config.yaml
n_layer: 15
d_model: 256
n_head: 8
n_kv_head: 8
head_dim: 32
d_mlp: 1024
vocab_size: 8192
activation: "squared_relu"
norm: "rmsnorm"
norm_place: "pre"
norm_eps: 1e-05
positions: "rope"
rope_base: 1020.0
rope_fraction: 0.25
qk_norm: false
attn_scale: 0.177
bias: "none"
tie_embeddings: "early"
parallel_block: false
extras: ["some layers without positions", "some layers without attention", "local attention windows", "paired heads", "shifted keys", "gated attention", "exclusive self-attention", "capped logits"]
init: "normal"
init_std_qkv: 0.0407
init_std_o: 0.0407
init_std_up: 0.0407
init_std_down: 0.0
optimizer: "adamw"
lr: 0.00147
beta1: 0.9
beta2: 0.95
weight_decay: 0.12
lr_head: 0.0152
warmup_steps: 224
schedule: "wsd"
decay_fraction: 0.784
decay_shape: "sqrt"
final_lr_fraction: 0.05
batch_tokens: [32768, 65536, 131072]
seq_len: 1024
doc_mask: true
train_tokens: 389600000
steps: 5928
dataset: "wikipedia_en"
Each number is 500 + 50 x the weight over its row's rms, rounded and kept within 0 to 999. Layers, rows and columns count from 0. Numbers have three digits each. The size before them is the row's rms in percent of the matrix's.

# layer 5 MLP up, 1024x256, rms 0.065, rows 157-184, columns 0-255
099:544537467533513459529514501538479487509455497581476441631540544462473506539497573445542535487589514456422453538557648439438484465515438499512505455467510551505577415565538586533489561474378565527519397552510504530542518495576441507503487434569467497499486592377580541498528546512495564440472547460509488477600465481381439535522506468528529561533589555557468545488509563530484515500441416445540541549505517505544491521479523542516559588617505453535475451490464528490531414503497499429501469600494517505443604579561578485471466550456556478490487485484508533524598473514508441572491515510490473445483465493510450488499412401520514423587547536501464436487537425556450547536585469532460536547419459471556473528478395504580443434437522447476513515661460442458463566440539440
099:472509455497538520521525576499535456579508555505524487499478483394522416455542523517482535389539513549457605530619533530429525470490474556481443506443520545610534451538444432452496547595477550487479445527478409449496505481544511556472513532540532507536583503605503458490514441428501507458482529558492452437487461584444447519446543467496538560474511551447492483404511600457444519477477492521510540492535503496472485522412524526532475594476509429423508506633434518552532468509461497494501417524467507528492652418502510540523460503407479516482563506554587528579526383515505472485491525366410471419504525417511523568545470543495513562556484462621498386541385464521461510458500507512477485546359533523548482529497483500504491567487532515340555556385434459477490515444543524
107:457501540472549527511483505504494529491512488423564504482373544479491560620482555419515510534451483450576576528565498523465557450497548493467582439433482581531553482514498499514459419431431480489578450566575536567444503499520432463490434532588470524570543518535476461569530426512457439547556619411387477521451489448474476449534473464518445516518478481485519510420469423498505434441449468529525584512485464544521525413423524505511437465492575484484448594576496534500430443519484535537533557439497474523585572621496508535549453454571437485549486477437549479544507533472543507517427509478470367436419511469500455425534472588533551554626524486543476416496474370552505528406520552541543548585427506475551432511458481450493456463495613529422447590482543503526551478423528472
098:505532523471489530499435538441588550521548503517518573520495375419506493554500512528570503473552524487481497477477516450476477503441413519457584515590541435547596568502445528440473442523494481524561499467524441511478488498446514610435474477566526514498607566455461472484516433552493530582511569464516514569472383568558524498458555492603531525417452456485485526509610496458510405479607483488499498453444440465507426480466463539464508453518602547469487455541508487582521471522486422570629421479457469520561492429498518483550476524372508452595508480524485506535536414463553469468501509522535463487549490572451410500526464500670468458449464454580469494560500513407514576393484490601552539567494514542482436535585518461570488590476461487546547484632438485489541514427488564
103:511504474522520543581470451547555521551515431507597485482413467548430500479471510527450526581453434473533587520538476554466549493495454488444614407578478442481552455488528481571571508612459568528418476583532550494545441509506425545447537407482550497515535561393563492512499489532474510380494462489503454514485404536562561511328519463587567480490459477445438537490528463515406513532489415497490571497523454405501603373501481554544582552482536476483434471476536612569520476515542525487428486484469553417581544502529502498437473502408548514478460451488434426503540532540611472506488517453503491437492481464591440535509507520480512571570518420582477583552545512487527402474488493532545480534532489531556486468447454539581539495455471407454490585481556540461463539534532413
100:450491500476451473526451562473563535472529459438483476492616543498462531526480435555552485494456529504396533531435524462473635356477443561571471573433526506510579560381406492476457505536510417506523515399524529514515537526470547512443492413520576488524466450493549478469447486470476518519495514530472517526531416522434563537503529484555473492535522562582388510423515481458514429324553494486511499508362447528498487538453616438504438439528546431482508528502549480610452513515517443556573416544477478468505534523560502499460484552527498405483562491434475536484492559463535500527413633516453504578493556568459552627491483552522485524464472525543529589489527500425493488452499511559440415565488579464577528487482490618561479512433531479563530601460487480545489513507550480
098:426502441534566526485491531445514478578536468527460475498461548459380594525565426465498598505559384461338586453654571535404520493432452490462533525569490538512527510539414518517473506469510500551499461545565420550574489494468505498535474492443479359558472426520565506504553400418449482551548564570529466510542505528502464430459497471522524529500494474457488547530519513537437389518400495495563491589433620502566598427527531551505505501590463490560431514551541506504392583572467496551471522559573468489561536537552520547509428430517411406478450557456563451502438546499577515485534529497505496524448491444467453404483472534470511513454510487474536493520431451536518496423520427576595506481535504495536529560497412489464477525528507501507474548521478547474499505478600548
093:582491439500491428579492485458506438533448481490487497555527454464509551459557467481527460511517563555450565471531571486377485437486405565493588579599524530536639489470395574502461574497507582473556468403452476534485516481460492571545503500508599525427498506449562561523512553397540480504461507422535552452595494592497521548421492505558514555494549490445466482442618496466468526485448450456504558457481524551478459439465488547520483379532542475495473488497520418566533381514477431466460502537426422358509519597541488525503501464539560468492412472513518448524541481476456459590548540467512537373457615609489489527476454508408554472486587446533449540565461451439565472523444544579514527509427492522434516544475490451542499485509469513509522551539478484495568484463499388
110:513467534451480419460459475546487509630434463511521424526532516461490492561496545592588515532481437511533565477481454442437494517453411554457506533492449454450487453436445585499429568454453467503497467450420439587590437507561420504412585506517474516432548498446488432505490411421398510569473463494481545503524524495519481455406606490452547376543519507441421481532500480505567520481427525374515506393473452465578466516463607493467525491423513437508524482553507583537479488638549441527457535496450403423470485537507465510517513519445472527459474472494553506455484466487533516504501544534521537558481515442397549424542467464544550505449484436477515520596434549476464556406488469492489503429536590436634454541465510559446442474444524493536511541553452468496529414462593412
099:499472479469449428561409517576493531552490509462508454432533460454537491456533566426550430580550483407483456524489476568549423432566507465496555548462434539489554377591536556407484437522460458496572482524461510510573527438449574480474552498617534467606528472455483549452473452478469510468467545576532362479528418565539426521438394475432591479542486510454548509579576498560512528470449563499522560521534506471489496521515610478483514458508478485424443535496510543606521578464476561502540490500508503562474533520540411521510483405598502541398512468445541558493484494527502469586488549448366542493552497584446413626496528442502498557576435473576552458540523466521473551510523586511450481520492465526481529544532462554496470465486593404475497512505510451417467528397516546
107:467547503513503479495453462540476500561547537471563542530478541560500614457540564592600534517494494464535480566536511477466640475459518517453495526489488567491509408462483554530534473487380515456612465439440565489477487478497431572500508455458561460530519446548522494356481544397430457513402552466523429463552468510461487517475474482451482503457515491582464461511517541553505521488383436481442626536500455494470447508446587529466508492447460484493491522534527490550431595472509466518469566587456500524586577482578558460625441427542425487475437471460569429457489524442480465468466507499594394503458439533446452567482427481530438418460535521485552501629444553414476524482563510505476509493492474452456526533463468483497547545482690504448569494542448531535538446524582519
105:511475508489539496525527511462542555501473615389574425569558515515444514562533546446473568511482488509554483493445523639460467475496589521447479461495513504552552514477459560515507504548469411518495498580507469526543509527437500501445561600506499442548470530527406539486561453451422534547525476485427491377547478533577563539456530477432523532499496538477497505464539544396473456461523508433609499586524494515551464456372586507565536519505462513452472501555464487509485421443570464561480482496565502516531560503494499472504353504492392457631442552442572506445457559496559345568445542532534400544445530549597587530598430480546456444454524524559557451496566440497556511406450470491553480573519569436519535507534541628492520495520589522457521483485483498527523499502529499
102:512517426417542506493476480503592415582521420499460460505605451418543446502512514518499383537491498566424531411500560551464522441443604474447471575462545481536566468495418578394509484591463513424444494460453523486509393414473547489472513506527522495563507456432481492512467492434522483520494565542505501401586421466457526508469498470473502441565504434418579538525568483569575503515575567491435554496546448562491422579535562498495517503435546543573520485549504502569522410486542438415494451440470501425485549455485447489418436506493512474517530500527477612577580531518461477490538506482396497444556482584469405429497506527503439532501498541495498546601480487585458472601544626484545572500541442536442487551491426608582537600499443483479486511566465492507465497517471533
110:472430462499563416521559423437535458527537511507477580513518595471497437577534570463528463469505451451514592548518544495563549490491428421399537496450514512530435470548474539537479497473423421534493521593492543469395402499486459590490584539562512421582540492491491511512429464512510412547528572522481529561468490441482525447521493442493411503449528471485451544575487434464547477491402606446460533521509456496548459473517460565473419447478484475378461507502544431491461502507510481648551496487532516419561528588431535563480474465533533452606501551492542492429398422609500470480427521495502427525594518442431488540496446466551555521486581422521504584493481519475512424496428536576508545490480614493463537491524502563546463507515567528490496527592470520488433619410572454
102:481528437452559492471514541534567572502490465487429497527565523545453477524416551556509587505502429539496569486575504493526522504470548558490587483475411442425545402549521560473485578526393417543449484584463534550497456462538533582554487488496515508487576410580478508490559558479458478543481448566488460478548493507437443431490561474437593486446416606501493468534520433474505501546488583546521515579453428425438573524524541495447573604514504509461515533548478499430528515513561460420443554478568480548523528516477427479479504446464495535629411576526484563485514493524642492574543575484441461499519504469593558487522442538485464498495520533524540549579545497466528561513528488513477547530445643429576536470480419571507509451537643490564556451417454498561495447558551397
108:500516518512548420500515425514511484611448495475504563448518602455508549543570583414557496561592503499476568502517597543404492437361462475526508566527524585476556491583550463483453534566513464497504494472570418509485577463400535476495522523553540387548535563474520505490474394490493583481531488564455501516511466536545514526434504461501484522527561519528526536499532549557570490504512523479543544499494497478488553459509437459567469452447520416530495540472453524459506443473663519513531483508530499543437593462539503530495481549489520468592603527463674561479490468422510447469394569530429563480505513519532516475601557511584519511601516489533525543522513469471570472523478507528532561539494450310439504535482448565583467470546550525476585421453526581522448535467427513
097:451463475497456524520433505490547543499500517493486635494371424395550522446526514434557464477480463538497523597507470504432439484412433539472540447611459457540449534456488537484530450542504496457483485469511434522559499457500487480517443422528504458545593516581536562459465484464477538484441472570518528496562495621435589503483494465573563498449479521543599531466498508482494604460360471502521543543542561571580406437492487520627513561546434538436563453501489497448525507536507459490484454539542443518476533493496483456560538468364517457463501538427570551488523493558500440400553504450387410411497503449492420478526502585496461509508420450460525471470678558455458441460480479446525608511526459513421486488451524487553541564467504556469547547566535481449489567516559526
107:511478545468428533490403510500600559588432469435514533521445414487510536485616457603515533524497508428503528519520487472481447522406519502465463496470376511612526514545531525461433529533566576477484453454442444521506442551508448531540493469474520538588595520462446500533573492437448551473439629560522476459504496599488556434499525474551538426416508561478503419508596571573472497467499521504522501440467538473481500413439569525564558434505542526462574452534512489467514489482531438515512479523509511581426498615485479390524541477459524462450527528552528536563500461503631477466613441503477472547528470510412488476604463481492480457482502417462464467491641480513504484490390515522411507433567606446449514492491506474361537438509432442412517492544454484427497453460502508
100:498569458519463539533568443442425543552437509449541572446515466515557549442576548473556593601536499551546448644489426491488572417485499387548509554525456555553486448521526453581447485501464481482491522493539434522481521477527587524438418442507544520477536494507466512491470530535492509551542456512491456348487495441556466465408479469515453524514536546479535469485564533453565492451515587543470554548594463427463519461436535544521579485598564510529518506414505409512528509529497500539650464537506517479492497454471527514532438480434471504455533453421460507467514534495591406540498506541529480498453466486625431441607476516503537501529554539511520502570538649498540443466508465579480467470522453486520526524424451572586428459495554552588432531595497466616564476393537499
102:482504457452532454522444477522516554499554509445496413488543527396543604509567470422615527512475483573375551476560468572523475413525511535459413546492506488498546569545399484409482483509502497543511492460528510493493379582426465545498518567600585497496475441539549551529510426464441455490516431441483507451482459441513506509504414484487516516655530469448434447466609541617509531438481530448438539468510544484545446527525460563584520570566495556525514525576493475504551401461525459502396455439459455501562525494484442424624598477459493485522507520554520437493470507516458477506480512491425539513463461473524558598514498514458528481454503518565478456504537442410518472459490456494584543396530551453466532554499488568429549522515529381574440551466499523505367475455574557
094:589490513467534482621497552510456493554464562478499569535447479432547509400485449480587518491535486486447471456426539509432469546572501488501565579504574502447543531570545470513562496621384433487483549594438524534517466409442579510447486485519503564534579391589410533450529519501429469520495463557383420487531432509513411482466553488563454526470486569435480519401441445510539423508485462481486595486521386495580553521486497540525537500490509465526468601524510571523530524536596501540563516473603598512471621542533529474533524492445494535535483493409483480522411491498543512502494405490516493496571536504480429513450528525494505470535485471558513507524590465515509521413529556459515547446536575362554482538541420506468585480486450559549448401576518555507564535448536445
099:517518540502491423525477525450448526467418498493518518604493510455456478413551467540545532530470552503403531471613556569505546536538428559553505424464501433589515488534516500521523491548515514496505566519519405540598564424544460464540508480531565429510500561431522541488405445515504539422535415438478459398532453559577575544433550475492533574447494473452358463537545496519502527477515526520430504460374492539469592527544523573530459557600487467601483523508574501555419438489481542467504423545419594490482468539399551481379565463452546442467529540419518472538455464494508484460509526490465455421432497517440540590568456581489423475485516469570501453482502524496584461532393462553471595503443492528453482489464465503472436503495481447592550567516474593524416536469431452
099:447482570477525437523512547502553527471444572563457484523516415514588558556425497579522507541482465493505547545494449460488471379501547376489532572504522497484454491572536572518481524424486551602506542521513373579542555431528473543531553522552447480493582506489498436494481462513422498525553435534391523491638557446491441404518517474521453490469514572517451436425496510554544441484514552496459550616509478492582488505468496568565553434492466517496510508566411491546478508522567413560539544567405454486500508429475450416578480457510507435454510489514626620428406509496510494494550438500458440527590564511456536443465396529478515586524535429488502460457602471479554496483506456537389565450449556514551439534464498521435443520600496493472496455515438568514442449516535536
103:585481464489566513472486484565451484522477538477450506525475474495470486438428573498445521448548532521532495450556547580476511510509546502393577511457490564582496462484479516476527475556436403465527451563448490611532435538513571460485400541509521551471520489434529481412463414552465595465532644437460470489456488526431487490402479467427585453507487555462487520611571464471500543506492504436464470502555556490568543451448536569455498603515439545460481599487484570607471477442499463546360530504526418468451512567497511516475471461538483410526547504502463550458574535457507433502508570462449377549495448459559460563562494551494460470458497481524510524553437479446592525450497479612532625566448537523471514545373467624505515431521454414469418486476477532525472538571510500
110:481464461472503432540458562433401549563533485494649523514467545531418548453584514494572429516458571537494514520470507557450580390490525524480468467525529506519581455468505543497440609432463445578400456531543494445445494544492503608525505399483506440475465477440468536559389490433481534495509541465435515457552548425426398447454482469477394495489516447409461458451521453510545474459422477453491523597537493551526492438529424590532599437588484539543510532430547498530432554529451536624521587531451486500521443560488504561566468484491446529490530458564544537469461397475562448511425513467469512463552558522528480562489467503522475493517448516468467526512493520452543544455547626524499461494394477458441631487546466554395496519527534492486425453578473521513493529559579533
094:422444514493440453414451499539448527529510404480468564526466468505528481459644635505523574491585444570466581525471514503487497512514452377532492392470402529493457439513514489529542347525558526427560439421472448451533405510402443464526455439501542468471492502588476545576463483506471460534539464604484474461439437457591535503484438508643461370392475556499423437437565498465509472471453547534446470461468540483487509523514528407526403401489497550574452567565515561516493561469523462553523481424545469488479578504543490508557491473485466447521505538503522574496518512499570533519450456489491514449554558449465421472544509537504475493516469462444543436445505476454550509521444472475499543505425573437451490481587471534544443541420537493515488554591493585558435505495520537
101:507507495504527474556505423514425554525460549394474552625529499475543496483457556508628446512534409523515544518592503577454552529449516535517550462479497489414488463449507451544499537633541433489473480490538463449512456443565456513401532466508494520507486527524470557525500458433400516589473428535431477439543530553487469437410558474506551494456544422413434441359592513561585489465539472414473576501564487474551427504610524559479406549463493504523482505497523462494445479581525503448506479535487488438433492493445430547506457500519579474551463461491576537534468437463453362455575514485468503534475570487535529473553466475526435461537490497527496498466603413624504413531425485500559599490514469405472564445453568458498480480538559474510419443510519578489443598541469499
089:432504412500519455616495484451464532498566584490504516576507555538538518547519568461519489522581610509419532496596560510535591532511449515567520536472477550566586606439490561453474544581472536519558494468523499527475471529477480509582503515492468474523543528507495593523410551482523449541434565515486558443531468474564490430483494486574395528547459567382420487474459522451406490395507431498418493583576450500521493492493498488454445457527555547560487424444487501531544469543499535474543622614531548433505512508506467508527522453419407488581564509447504610624392522533476489494526508438420528523507575487575510474443491521447445468496486525461468534602461535378556495553453586516446479562536476457609564559466505550533575502452442518477496454508452518463510525412468481
# layer 5 MLP down (transposed), 1024x256, rms 0.0596, rows 157-183, columns 0-255
100:499487503400471545497516441495416458464464585471428508490450449535498518568445442462572428523522528493438499496492608551490480427598511554435429558509479440486460559513459555512524545490565546502499488516522567584418493425510575623505469506609498500435548438497509525576540555543597394481519566503464576487548406513570617498422473419449566499499488509515491479538467505508488488634517453520506498482465587519520477569499538507454471509440579467590478588479418498560444467449501463501495575594522526470538589476501422538519409531500515502465499562464360450533601537476564552473476494493514508603521329527494465460511537501548510564597523531469496510492541495507505465488524568467541489530549544480446584462457427499559458614485473525565422487434564469473505468468546462
101:468480483488512487411404583517456576455448505425460501524504540531507595569433526527420527449601525500533573511540505437409423476497593563502544467469500471552475477519501577442620454464486532439534454401530560429466447520469511496471556472474526541507453500480492440496499382523550542475422425475533568480501550539513425546484586470413566570542529388486538524503548509535400491472432506544405484457414524515533574616521522455494557492487493462569474505460497502451500538417537491533482463451477577476571446445471502468437487532500514469486537501421467484502494443458452594471552541469493479413516435496507460501514513547516520572509584486520622466443554477516534506598482533554435491532446367463403468469550461469484651530472467534403476407476594509413426527533511467
106:483544474577437523479537581507482482494483478455420496543603532426473444460556563512561438474505508511470446393531549445441443457515534500513504452591491518352435514469516461507485533517543588517506498376408434573465530491472553485407504484446411534541460492513492535479638585549590541513378464494562496483481546428525440455438423470523488556585467489463427567468458477515580510466493451552441528547423567451433551493405489497515465559501457503425547430507463510390528509416527598478459533396446467491489481591599474536378477502590524457540502549495530464521527585598486524467511448497492534508497565494502530424512503422537466446486449580551519511556462416462633551549452478448445510539521494438528484509501489560495556517477503545485525424523499448529533499458436491
097:512486529503505493509546482472589475492461435573536499430434547600513494458578522551587487528567592517592495449566530515487520461508474609442419524503434526528437513467436539572598525586445437489500468523552497515491568575541467425444581444468516516488553488471405486480531549584514555473486525384416434481450556489482495574510518496477490452606555501574590452569460534512496522486519440567424599515615583539527584536512553536548509456472484519432489469440492508480452499480487435464521522480526438511466413499477492575446465489423436540461363514598513446392471556597459413451506518499555494444495516530498579462503411557482540589510532521582447481463596439461492455520530513495438502611501546486499429433469421435386453506482490439526481421486488532491492478498481467
101:437502477485573494503606505521518480529507516473464485478515407559563450451488469463558434476498419463499402570517517498485427452487490480470429502502531536495554549499496455515475508439554541551606527509490431406518511506550509461478547545548473592497491547450471528517557406492500470460554571418541540506465572461441493472572490588566479375513503445396540512587508508572481545439475441623518577498449458483522393425388497496537563452522463456530521428457467429436591372443555522574532526490521484452490500491455474498430498489560554420460528511531445446525588464477449531467491451478572525536482463426503544515529502468495488388522590568537536502496549545418523545513638425554610528491421465560495602563494477456506493505520498432508472468504445560556412535605405525
098:451518540486570516475570569444624498473496510501501569483455563449553514491474461492381517435409551477567513524551439442575503524479531497471508486540441545528535481520483414473513543534546379461511492500502492417504495518543532501481450519508484504550507518507579522548494518581520625540489557431493393444488403479543486495476536556528419526597523460438509466503461517596537535521480521485372514503603537599506477548446482462448515480536511478567538530539492490485551513598462485531570436427514521476457494541537392532416513485522504571519529540542565474509477553466486553530475551494600462508609471514558509520430617578446592445572457551474529520589587454472503514483413555508417480559451502542500618498418529529382580574467590426494444507487543525542588477487446603
097:469519573499511569476566547501541522519506548529484488511593443477524535507487472495416555455462492439542423445491486550417479348487455587542430508470612556522511509509438500560443444437444462484431573544523562524465491494396482531590617600478458463460542537501542452481570549454493541485543549511563469555449478494483493452477504568483433529473410461525385561432482569453494511528506522509511497507409521452501560497568416462585456463454371551459564462517549545503449506468392513559508598562500503485578593517545476534447571458523499429539516459442424449528540491568487550543498487526461548561527526599464499473489470525540516513566497445454520519455400458449428583445597482502498462506601463421462516530477504416572582489491478496576597534564538581578549454482512463
085:424433510455493563519543465442521554531525627530398576442381419543455465487464452435461479540434479486544457437463457516646443585504632548424476456518440592472534534505462566491509483556584475589472564460467528560495547495460537518443517510479518530489522520475527512548478489474543467598476545537537369529549523466491470551484503656536465456539424468518418494504521425473569493528516576392513559478536493528513482534560514474470457495353453449546464466512567494563537491366400446490522544535527524614518529520463511502481432417464454501445424498480427460401459530505418482515550513448459402484439439517514485527497487569502472495469453481444512452504603509545540492468526474502472459623484525467545472492445513469494451436461469554472546440502529463564532427502505513
110:459441510457501555441598396402505518376455537481431473469519540498466424485465444507481460499408440477533528434421511579533515608491500526513478564472510479545611579569460547423545502529520584551477467506550515421471551482474533511454552600510631448525577492536483419509564504551478550536545557435461586494554551491529433612529522443512513452451522572588473517543521512595462446537480610537483471495512516493466546515453546510489546469531461468596500538589450437452504492433572433582570578491526534487519542539470489462490492553599504520498584629519445563566376504468508479558501524454556430497462509484461455419502483501459469506494582480530431495494559432499597489566570532430486490573428489501508532488489511455478456518466596533479426510488618463565475492522548485
100:434513580442521492463541445505537477479565571511508477506456564492526611532468528553517495521560504469530508467504516506514406494495555537549388555497518509409575584368393420531498556452527521507512562491490477612442495475516537559440481530462506456492486589435477439463467466520553569472574523473480534473519418391520547513551493467449469555531538403514498496465531498488502481454575492508393452408518449498452491569553463504473515561457493503610445516508516508565489533476445488582548408568516510462450482493500492540443566525473531450532489555459514488512515491473563615532421576514581467611468528531535457501544420539526519480430493537533464580478454381471456364481431526614542480597532542485471534506397535587436493400420527483482519412503521487602523441595539557
107:565462510427539480507552548476509482430490560509504587557507544399529500456471486525359528498592507440543564490432528449525592553610578492441560528562509570484418558475470557542508435536516409440459562423468519506563512475503514488463523472489539531525507536432543499474566442506426537552538465499441536501429399510537412536462513494502456532444436509654419481501505548493509500468518504500454574543530463535503497406602524503509495503414525490459419393497572498497561430570502480500492530447428420522449530538505436438450527504472423508464526498426506587541582401479548534528455480585537519616599479465463423473480522460542515561469491432530460467522482473614502430493463420514494469546449513550533490640545494532475509480413411478457493402559452416500459547477525444
108:537487463517453459499426467501576461568552498596491472533474513494495453555372461453450517537496433481576527563514581475540511543572541581504500525421544474506579488448512521488566535463428504522449451530582431403432563477536498520495536475435421484469522513562407487428521568493456518469449424440480512557535503410537393526488466516499408542457544572520534583599517357484506465540464497405483518455544515495451462508443496603534491512482498449336486480474529546509535466493534583475388544505389477624539460498440470520454443469574452551451398552433499548530535516467477530476588544467523461498516464403519488472485469444465504502519459529551594547520447477490584426483498474394447516430444566440469467522550564495504421495506544495465407509556492547438553485456517417
102:503499473484465481440570542578461456496488446502507504487495454504514541511487491590477457541470419523556543474359435478544498411426526475513476417528418464513447545505574553465374567484555552519488416511510489527541492549552468598541496460581508501468387460408512540520549605507477521436443488578479537565536587600565481583588528496426449560557506539482484469445543473447496568559537501514500566507382450465509451438360447555511524427442535438421526464497427559462574546512467528497474514448427521521467438478528465560425581487469465542576454499512563517531591565517478480568424419533427527504548552589530469436565561540504550464462463558506517528479526464504544491538538472442523517532524516454564408426440594512456495419504564500521555450600472444498452474550527432
111:548572490553501449513499496451422445494525517464504540497530456512480432570454445552494465470445529485494488459439449468403545630535516589518543514507555520466433419491456486495537537500509593543507608492533511531504546494542567473541557540470546466415345414482473418514452499461470577485519575487491533504429489516562458596503439355535488489496526489567481538617526480418519479553419533441551503478506491487514497487446631488485467472479524589451542488448559541594531478471487517465475420492442621466507518455488539572356582421592447493492526476491487484521506545436470397534556497531535483446580477510498532560551533512506476437519569508553492482422545484482514582484566528552455519607561507442587461608531493509536483520604480401521491491531591507476561455488496607
104:473477540561472545439658545483512545441537511504533477455532565485481580530455571590434470520556453452574514436535510479453455436575529527513474576492524491492473457493409469521486513478509482543555409443415532527502466613536577515525542498557474494445498542554495430454577519514472386511449471543626434505410572467483527461586483486490597512468600541629452517601513572579455516452480497557507491527471568601451542541433445442530474583465484466420534441466445464559493444551543496488510468436569569493506487474453510489438514467423489448499405564510507561541496541495409472536569413482507563504400502471520538487468559571417496484497473563486573431563470476492458441499530443445476596511503503569548507491518480446429501487386506529528456469524629606473532514516470490
106:472490472489592487499407466482536484512611462497374531432534477475496496540554527523522482494475527510565485530563519500475490450538480538441499419452513527564405625544523374541513525482492592469523586541480479456507469445528530466502385517448528413510486497513521475474439523494500470434539557475469489463479483371512442435464423522539574546551386475533486578552478484595524571475526428568560465539473510531497493480481456442524492440492484528506584412492538448395503433553477494454455443559471435421594430507579419448425539507436588443471422461569437559564630590544451585561457595517517601484488467557461495493452518505494479472561561431521494534459472504516473537497512533566475467521463579531506566541374498519527563549566472485519422475455556544403485521492454478
097:446455563496528510491417580511485549506541546523477626500512580502505475505513447557489511481431505448555539419497523463501480471453532540511539575492504498509562484482493506495605471514579438479524429569538466404482554479434509442362550554529399484475485499507526473483484523525496469537537449441470414475483420655497502614507474521455435527553486473562434532509504490456458537461508382537560540477582529564515545545513475467499518550468557455499513559499562503550546480590402570572529509479394448506549544526529360440549474461507448510510452631498448361475547511536569515535449599591495511498540562495532479498481572536476492496536466512504492452462446557483550495532475481539500504497411638552507509510432552526513474547364476457530529513401548418474467574544490628
104:459564509455511585506527482583491405552481484565596488505462571486490508499497517484509607551443563434473435512451459601624528466544528496526537464548531488503482552530620506455477519488544511539481427515428446537506550468609500443623521530484514542536588517459587506410590487480599466466488527532449395511473574555460450482584497545505525470457554576570510456566555540415545538545417457565422564510556464489479398566423537507461529527570542547566551480456496529467551520482465443419521577446439460535455470469479571542540468511412495452429514504524442523531528450520520562496435564518503465606556530417520488505529529469411451517467460423503504486534496429546474456504444446556529450432492507465544506496542514485485429531407411570507572563550449471521441445631450557
101:582510503521494537491452471543546451520472510470579504450536475525433423537410426550544326420467505520490519514496584622557491507441551502568507503429472520482459481477517459468524582470399486532515568516441431434448548454577524474499516447555454505432512518505525534500501453418519464492465498507478554534549413533536448468423494586596418368508390561406501427547481396485507536523561526516550427490526521441522531464546490501496474459518455463473474412551498436624438485501490468541466497457530513420440517507507557469493458577512530518425420571478480480470547491596528442471494460486478499452570465468507542548413501419557438470448543495519564517419509491497477538476460469564533420521430472635533450525578517449537453540510394519502475461510434601449406459499387457
097:430498569452511543437534491514457551403479546523462520480479543505458520535518476518568569342477501446556506499478450543557568590505484583497461481574431441506485518553481417468562481507568469489472513440469472512540435429546516508407489457472467476452585460493517575492559576586449513493486490475448567512409523504425452575523574645494571515500464421557561506557527537514552477587566545559495529520389439454558479451369472499489490588519516488519477491533508452566461552518528499467517562563563479563520490443409406472439503474494499534514525446534420474394426495529405490494522388539411556570447395506502440399491512506474571494535487519509528525469576401544579461540492520491516515613518506488478552502547500606554506584491471487514421498493526456571564484534490591
090:453540458415506511510455446431487505492540552488434583513553542561471511515515439577477583557454489541526514471446499488516538508435502541454447524460419520544467536498465508377516536557511481494538476499469453510492565478459402508491422479448459524477538565375531538440453432582558533513550507447540532408459455549512581582538503584429468434405491450511561495586418465500493432498525530551421489471516456480452469443541510486438453511479512476479593495516544509510485507555372449352419495588517414553481507481521550484447552450594429511530428520653462531467531479491516477451535549531375459503546392512475514485520473508417453511550506583506529420595505537479459421492397533516441494523571573451436484464373533452550604440447514503429472524488486508459447457506480474
102:579477497554486516532473532531404517534480526497517418496446518501511483495470536487483474580394537546464419518449455478505512436482517487594474548536526476493492515501528520524483508594524490428444572510430545505440479583522605502528495548516417559497446461544496500478491518474547507502552548512455448612485587500460435411553570500455467415507459611361502513501511405513500521515449450503489548505555486513477491547530431609633518508567522565599473574482484507505514403548529512561497552361547481467461549624640489494543549505470591448492470499585482604542530584436460467522486493477483520439527549541521513523455557452507564560433544488620529490568450505549402447488527536454634494518543472559507534550574486500391503552551490531423574457541504478429453536515547501
101:555546506541514518508408439503471458550502533491447444567472494450490472518539546478503458427608393525506399460582517452461507458487573439501547424505555419424456454475435460498477459568446452506490441551587502522569437485548579492409482503481509424516463519441460579476506459500512557389559518518525399494518480455472522545431503427472523531488464465483525465443456408553491542556530427391549575457539528390442433548391447517467510455552497522444429497508521409455527396510546475506496539455580445402436516510575516491472476488550503474501451589526529487536555535483461469487471453523529572492560507515491554557438483521394438565477466485423530478547444471472504488460575537440500438512372548437520500408564514538565472547317461561502579514525507532458431565515518452
103:529556511452375489479456555494427501535453481526399533487527474452511426521447411509465565516422590488506407546528524607581572466534452477520425566450472464527534481479518508480480422458448424601432430547476439550393511554474505480498450590438498524519425468489464465419420456429363457488403500480484494476469475474449507516535474520523509429471468497464558528586484516586572526502452503515513435460510494497412552493409409534378549489503450350562556591464469420494495539452472483497409532469516481477474438483481537509500599465471531466539496455565545511533572532576614497468453532559447451485544432445497543484491501461514440502568453512572517480545558467491577531528437510550525459432509490557523458561504600496513500526505431618477502516468412469508552426500517593
108:449434453436576604529511451578585546486474483404468475551497459472437444421582516442519405480515533543420410486542500540533478521531494495468488487579424452511559462546575425510426485508529521398577468427449511516498434508525458428527484471560502511440539500507558546514511418488425454453501480489576552537514543532534457529503475564500516500533519491480540499483543549484531473549534567498469554536464427501455453531431489425440493596488465544568513621453425483472521550426536546414466482529574481540551477567426504506436518482517615478515410467582411535502459485558479490487552528525501596528458420447588422530565558473502568475471568513595442468541555440430553486486520579616546553537429457531550477480491387408594514466485471508546514421491519466448450462433633462
094:450534513537533517438520417437559557374574468520539514472576433566443515423392499431457433581542557505532573525461565454502442490450512563423483507514592478545507500541455486550546587631433528522553565463513461478559552490557570501524491371507481412470608579410472479457509452499549472458576512552422470518546539529502467509421553578471528573517498421575503513526425467434468484554493384507526553468473545453445475431475630474415525391473526541530459574487551508488468553451521525545529485499541512518516529419579396498526462546548494535463523466565510462435443568550547517515594468527558465467455564501468453453413565484516475505529508543592421498525459533534495445534489466464411517531511386483486491518494520563488459469588480507548413562464460462492543525449485525
098:435448579471557667415457523463566486542509429464517529509529467558438516536422511585536533511472476437466505415566539501553493396480560460486507500538473550461472521561558473430452559510545514482475554506520485483437531504482534486432474537443472520534418469566432504531477554545470504503476416445478458508515648477472580506532499715510506441558521466481494478581574545514527507556478513431498529442543474476528521627525552564528475449573502418522389425470391524495553576466476433497562497515490494550523506479490494470473474557422621435445442507485509406418523451520425466470442556583492561611489494488535523465480559487476458455502489546407498432469573440530491446561508491423554494538529483579497543477416524540478475524466479579468594471465552491549507526504412516